config.yaml
n_layer: 12
n_head: 3
norm: "rmsnorm"
rope_base: 10000.0
tie_embeddings: false
lr_mult_down: 3.0
grad_clip: 1.0
decay_shape: "pow"
batch_tokens: [8192, 16384, 32768]
Each number is 500 + 40 x the weight over its row's rms, rounded and kept within 0 to 999. Layers, rows and columns count from 0. Numbers have three digits each. The size before them is the row's rms in percent of the matrix's.

# layer 3 MLP up, 192x64, rms 0.183, rows 154-187, columns 0-63
108:477515502518519504567436424518414430481508519504548507458439511479450478523471470503467430487494530548530496489501559526554487538448488423513541486496510542552472468454545533484389437504472522
101:526551510430479538467470556567546546517421495446492514516481482501504510506509507511550471559497517500505565524513529509503447586515515496407545486543483499525512470500553493581574402491565504
104:415457477491555499477463549511449489466552458488498498428470515497450467489527459519599454493493539490519526503440503508452443542479559468572511465494449475503492452493454564420431443510471514
101:442509505538384533523469512510553539531452515478494481522484521490518525563432465459511509506521521427501517454442495570541509431561497480485451553489516551511524518498465582590566505483481523
106:439555477469476516466591578483471505484479445567497506452568503496525466490521543497530509474488542455406510476578500527448486497498439524554534447515537540527530430550481492446459489466531455
104:465454456510498514602425539491471544500494488457511502526422496498476468522529568436422443543495451539599475503522445493495540503504430525471511508518541502526418512493479454511501523466515435
101:430426512492545460436482490512478520427532563445543530493575494482452537447486479548527453525454501516520524479480526504489466526508461517482509445489543455550488510581513524596511498438527413
100:494499474506454578474529496485593529493547464499446494496448502519497464478527544480506473433542521482584490497526540521583447456478478562465495430547481503528498424408513525465557497452549508
117:489478530478494577530454491559492500524558536481505523446533461546471566461531562463493507516534461472554470457508413544489531603468486462556477498508512496567497449526537493561514443418528499
089:468491469482510547502550537538445582496577521501489551478491497574450480493518543448461470510516454515520509504484553501563456495568540466499462570617450508572505447501458530504512547469506534
097:516433431487585441435466523491451507542468516479454584472443534515466517550543530475471483466502495476521480485528467536545520483526576481532485476513480459583432427440494447540494485464478523
096:471428585426525463496402480519583461537446514483437564499484450550530520490548528538479532499492469550511525529480477547515503435454506477491499503476585508493487428489509471541527498440539490
092:499493442502562488538486457531563576535452550494534549553410502476457564516456548429486496539475462473484467508482425487555535509546484502513497490517496522542591489552524543464464500437490550
105:431481508474504499556512558427500510546462516527530541461592440487475494468525491476586457437572488472485518524534439525495531502421596511471464468461451483451491512558517488494470518461482534
099:548527468544536511479505489495479577499505490456471497513534500459483516501464566517432430487541473452470509423512452575462479443489442477550534480449484397509431583534506502523454515449465497
098:501557515491471471456439474492522544521494507508514465464441549454525497534516509484618556506528535460398474504453475488417539548462448580471526525500493422518454481475484565525482534484506507
098:532498568570482496471479412465482495563512513484484523488470495546504554557469488586444486544519463512473489481515549515439470531477485471441528504505585445520559514480429404527536506518518559
102:523480591483589422535565477455484502561563508462484539497473463479510560503517484543457433489470522517568500421482567505503490483533461525478475518460475491461477530509499458458586515573511484
095:474479547543550546516469488489516478494508539463456571524560462494543478468536445503553496518500460477514507548467506458511495544514505473525453552532424487408535473626425512486449490538544451
094:489565539503499519513506465507537497413499512487556462496572573431522489450473503512509490520480413487492586487444442458484462514576550454519466499457506523533508545474441550462507505524492407
099:578493482487535494492504444515577441495521533532479562531501537460561429524520389540599518469546474490512566515518532457470503475502495496459442477529478487477510471498595481505506520484428497
106:463510492580555510507507507508489508444518481450495515476566423432525524423516468448536520408520593466530503484508500520531488433535510514468530534474468464453509410472535543523476549562499471
088:435503436484471433498524519575470538492493540526532470481483456490485475501486551487483476530569491463484526533460566509562431436533484558527521476480519565598460498536515491499425471596490520
101:501473445516513493507427507521488475481492502413506490479472460572490460513493601515453447465480546496479501540437477510429528476542485478542520527533532486520485445367502459531500556470548560
100:522449470494481510454468530497484554541471556529563447513441568494527473501468483482536492452510486557463526570483456485514530499475500600500460472425496640522513446512471470536499532495536468
108:480518518521469490572497511464445527519480460471526496545542491460536465502400452534545503469581509482481514527483464503598593485460492516541543458529523418543493534491532543456464502547551560
097:480492492552504473543482531462492534512537409498573487539524448496499472578436517519436462536523560552592456563547502544520483530511503507490487492574524481470451430477467497499420475510443487
104:492498448464489506494507540513464558564488444605440432483567460560474503479475455570438428550516530502499573535543536572473442487482498493466485543514474471475518481472504452487474449510528525
108:412517448514428507525496528496607439513523494499549569497476469488573505502524449505488510547535513468485525489408534479522527505507547467453505575453523438466436486486531515499484477559567527
104:489558483496448552439481504542516503460520546512483600508517540492436470457465456496509499507504523468479480452548497435414476512567370528514475529467521492564516448507487537565504495494493453
090:491541511500475531492476561510523532494518488511553440582453406492551491542383506499504455508521611517457513428522490528490500507505533485446470490476532456424524479469434547527508485474480533
090:506539486565519544581518475472464576515545450480521574540501554441545516547585486500537491514463478534535492503515565474543500538464550541533592518456461438485484439490481501446459473517481513
108:476522490535509451530516566483502532533507468406505489474497519502514467467481506487411543562406592541465502472540570550488446497492579475465491521433502449517458534497445514477465474556480477
117:453531480496515518482530506455492523495468459549467480539476459509555489507513447538446391502405581444540497450430533507507502509474539467447501560454456470525510543461429479488527435496530548
# layer 3 MLP down (transposed), 192x64, rms 0.293, rows 154-186, columns 0-63
104:492468512524515509461503513440494526429428479506517523520529515583548492454453482476522504470570406486455469506552497482493507454494515482509497496522519478449395600514501594519538566535529477
104:555498541421476556481447454516477448557510489554445462537548491496490454496523546509492490414446502502518495432485446589406447512490513490548459508542448502452513551530476454442496505501506483
101:516554495538440495474479482516505486487420516476462501526456489536560505435501503534477513471452470571509486532589475479555549481528482508477515577513483412584489502412518507483570518564445487
100:535520524575563569474535490492578541538505527513493499581519523538468463541483520503445537465512472532494512492514469483537508426534455560528479523474547476560532494592548575521455478571522453
103:505513449523478476465472508426517499517485509478486482525519431429566510431587532492482480445452538526474483470535568432504469563493449562509506468536547420537464465541483540484539504414488493
093:523549532481523549627464499489485553502516489508457507525470495521531484468532537593590532527463548541485467518531460491469523462446496461445503517513514567532484448520486443583432515463523517
097:510508492465408562503520521496520542491466500528474400549598464482481508535533530508381505594493452471523511514535474500483483489436450462477521544560506564507541509493518504456504527483457516
096:549532480505536525431575524482451463532523428519504491457578502564496448515528515449509457498544451490586465549458531494532535494488536477501580473524494484524466562406439529441523497498500479
109:550436465531497516563528497504572456475502497490492536524537583574490471449497522539447493601492467458441443578484496482465455474507456524479522491534468503495498577471475544439533488458434491
089:538413477495527481478457451464450443506483428533488486441533486486560512460520461492439598548553511475527552489491488482434542496518497501436532448443552504460567483521464498466494436468464535
099:581458556481543535457537461541503494447555479514541541503484505478484495486479527533495460539484508528436511454408553496474498471567439542579516497420512494427467470404533471451496500489483488
098:508514532448500535473479504427487483461461476453522422479560487436555477615466479565531510540505481530454550530526469494522523484519513545580525547508484528517513504498447469538406483534437541
098:473471542507447470478483497476442465534490518437451486510497430440542491546446461493497417484452513543478516407478519556498498471514576573529547490504565452496530533614484541491523509504498512
103:520480427444440541501467527547468533537485499504535513466447475502504511556472589554572498467537493536540460535484483506481528403539536505453535527452500439474455495559415474445471472453513525
100:503480580587463518553480485466529573471480569509532543541551484488531575491488486511474497543501486577495525537469514544414480515425429510573515529483541488497452470465515545478487467540509438
099:513521540446447541447505499454500611528438491546562474460455502531512509461525528485455412571500504493496500485558494458498463576484529537511500477397447498538500562506520500510511496484432535
096:504521498526493553524532527469431547475520447525488493559506424460529504493496552487428472452500429431462466535491507526537515513543554457424574462514502516486447422465525498570508424518464537
106:447544571471513434600552510434494494542548497515494475447530517494454524462469437525449501472458500529519502504526492549509485637496499520504481586476455456469464518553487478506509535551503488
093:460444537542567465501492477581488556466399489425460510477456485474477541507508498516446529490451451488551477553459479451537482442500491559438492417489474486479549538491533502505499528461546437
096:458521528505514530423440434555515439504506454452516495564489549425496485484477570488434447496506445507533553512452455544513471536557470459478479472604432519516525526482464535546497472503521506
100:511501505523550514506593551495422504494460481553446518541515513477484515460506523448629531481459574532474451515514509554494499455480476441525462482454479541553523428538490552504475566480541503
117:507454497416470485445450518495539561532456592530476467487473538587459467544517531546530531554503441539489432539504471487505500523475452463542431520475454468531493601518486488489480449462500513
097:564494520480468469522485529537464484524531555454454512524381551424553456448501474507549529518539488458467489444556539480568517463531437526520556521508501552473497549568491492492483553559513471
099:501522490545488503478541466506560438550504494523435590594509573483486543549458426541520527522544480507548469503490485534484465526471502576472467468525537472502514613532514545479478454549521481
101:549518548494520449516517536474463498488445582522542527498500445470462505506495532618506501477524504517442536525490557519516469494440460454558529439532542459555571496430532524490553588483500514
098:544547485423522574516490460480503451544478454453534570507541491473498492519525447580521481470496493508499490550488456516516504470473515477546519528446421564455426557486599471465442500528502445
090:481563503443492497461459467486509578561476517523453457453452540524480562505536405464489579481525515500448529550548494422536492477522502508530485517436490535493512498442565531441518557466501566
106:512558535482457544524467528516547492509460515458477555582514497445529512516452529517627437487578504515460484514442529514558486539473530456525582578466503514491533455496491525463530469458487471
092:422507509515500456486500464497504509470518577533436485490467440538493510525561571476478525489483428569523523487541411465500537452464440475511552484531399526486487445487475492508523554423520459
102:495467488502508454546492472509526487474540546430537482495504528523437551502531548456536461551480527510446494512508579507608491544435549378422443460514541528499486473497520484504474493558503485
091:548472511477512398496561456514576528511462473517535482444543504530512514432502441456544504527552493504566525533519528536476537447466525540503500550478538526518592468467416554451446495514478533
102:448474495515500440534603492456463544573504505486507505474449564467493538562487500483563539399419510513517465513477445463484533485478527530481525474442492524453445428500455506489479488427486532
107:506466547488481466502491509587488448542535470547500500449500493510447526485514533487425446561479454488485422515377515499513573557513540543544477530541496520504530531431517567528524465458509542
# layer 3 MLP gate, 192x64, rms 0.189, rows 155-187, columns 0-63
109:507459431490555507549476484515551419472458521468548453522453475519455556525486481481448551550510501519468526543529565480488521540567507459418521483495460534489491531505580509601510456439537520
098:498488519435475464502532480491523432533549489410409511502502509515492474497497520502529555552510415483548506572550496533517528527554433565471525513530519440527484515534436454599507519539465528
103:524552499512501485551550521541528498564563498483451510495510537471600494491476543494531472520446523478550463506527508488540454394550531527485497564529468456516409534508525560529566453453483554
106:488463486519474504524460487459431484536499491476440558505487512465503477551493508542403550524489522476549422464509512539515499425418527489501524471504482610492500568475447574476478566531487548
101:551584545482529478445520521559489500445565522494560443532553480475489563488489511569496531503490576518560489469493531437446455462473465545515448455478534552459428478502434497463448517507496495
096:476518500424583513503527472500524553444488557521530512474483459455417438474395406497463533446473516521487541548480481553459477449503470506565494482463524471484453519478444494527527491456548489
100:501492467526499478597490471449483508526402504509559466584540469478500506536483488482570582503552423510544531510533425443548491522481516484449523477496514498423546518508431491540485454530497476
111:490479461500514484441505535478487600512498468459522488511527645499459535528532477492480567477526494469533488539511540455492461412471501499476560544446497460434514513511462465485515518538533592
092:490535497505489560536508527472535472453512529432526544583517555518435531546502496481478459460466459492429509455457539561494492496471433519559504449538429504434431535478516541490452436564513472
112:457560499489430551517452517511476472572396534493489447494516460541544470541593534434537501481518504505527512526536485452511482498486492442442537560529466554448552538543494547518527501550449523
105:520452448532527569412522457531480504478534513500507533507440514458502424524479510521538482513467535590481464509506532457529512499499544513462556428558433538518446613480515569523479494534520499
105:513544473503485490511410520519532510472414531516551535385484473538448452491514494516531457568500556481468486450564451493514496523478447523515529466519502580587458467531536533517530440506473484
106:498518493523460480504418542506591484481480511544575462466453527486459517533439553506524458489518421472524522500474486554520552499520449505534583544505551515478438496577514418460537459504471548
093:548486431596449516478568503430496546429524476484477493490560504580525545473499500472449463484525475468527510571483498518542454531521481498508424517487467499523468439524529459530526490538445595
095:434521528559505518474511425520450497570501507524530523463513483524520473508453561497520537511587443508552514515543432451525546483466512615448550457400461544482483536479482499506479473485494509
094:479465447482517532535524451473406435525484483515474475564547469483466483487549480490477531566522552440486465532568512521513529500450452541573490543500451443488508504536537589421440506546501502
096:489502464459540481465523569583557459540527540438492512516491492561532542501466583507504532408482520513486491499524497496507503426515479449451537480541552461442429454525462505430470504517491583
096:525510505529476559512476464534494554435442466500495521509592513534571474487536502452516508497452447489469575502515501485506428431484509433495527488447467543540555484577511519477573405497539491
093:530527493485490516491506526544493478468572423516567591548478449543486534471509482490476574522512506417456519524504507582496552470471566537526477561510459434460466469489574525523439502529496549
107:414501439494463527577478528483396543540458525437414479532421528483491484475487514478536526501508513546460391501484506525492426434503529487550473527482492470498482526525492540520485448473474514
095:534514482556543554491549545539410525510512426480547563526513496427485528516503531424423458487531575469486514437503502485428507416535499485506488527536545504502474468457541499490532477567466529
089:469441472492546476429445456474511493486460519522518549459535464528476467559504559472498518490412607542527444516472539460478485419413454504428522507527446541510536519482521501515511484451520489
092:410417458467538544451431467530499508471441490484520481432506454553497546524446496526470483551498516448457480469481559456427456518490537515460570516493489483496459511437435459505491539495559537
104:489553517479481564509560492410511491587491548465496515490452467489472534414506462577446541526483502536524491437445491550529513473496489432523534532539421455429497500465488559505527500475515447
103:533593476479537530493461449430536512512542477535547531519541499486562544499435466527515506487460427490483521511524564505552453388492471496530469521491465546493473513469449473421535515531576469
092:468485459431555474476485566512534518494505551517472554589490509501490479460452493443522601519497533468494444461514545466548494525451582526539483493541445542529441497493544567498515410506503505
097:548428483507479445491499427460450525534463502524510527497449473570504483511529463478545516515440474466496474485491601515569542474495448540495484462587482499447446542434454434508559487543486531
102:541502495478509539479539476463483510501431561528517447492587513546442569476588531580427528486439497488523477467499472469493505477519518488468478491533459525510589547522510571516500505564416474
107:499482505459498509471490498498540516509527452451551483467575474491437460497488483450535504485506519399463535466479606468571424539450494473464466491501469528470467541469536515456502482525624497
096:490491541439552431458589534535470575502467483490532456530490425509567456438414486528559546523543469510501518468543498500521596505534514483412487463493521473524488464496519530511524546514471501
104:566519467523455526507487487541434494486541557466529538466519511500468466491411490551478490588458624540521442511521506493528488467462482476533536564544449552503532544479503555536561516526492456
099:493504551515522514535558533540481459485504461469501456489499489438458441432486415494497521559435513538468558474486486497551558468538528523551514462432453475493440554498479527391512490577508524
099:605485536485505501491464460483520525465513477474468501505532520508492412492591490444498585530486485511434441556432533497476533498537447537550501448489473573508498544463485525513558447433515465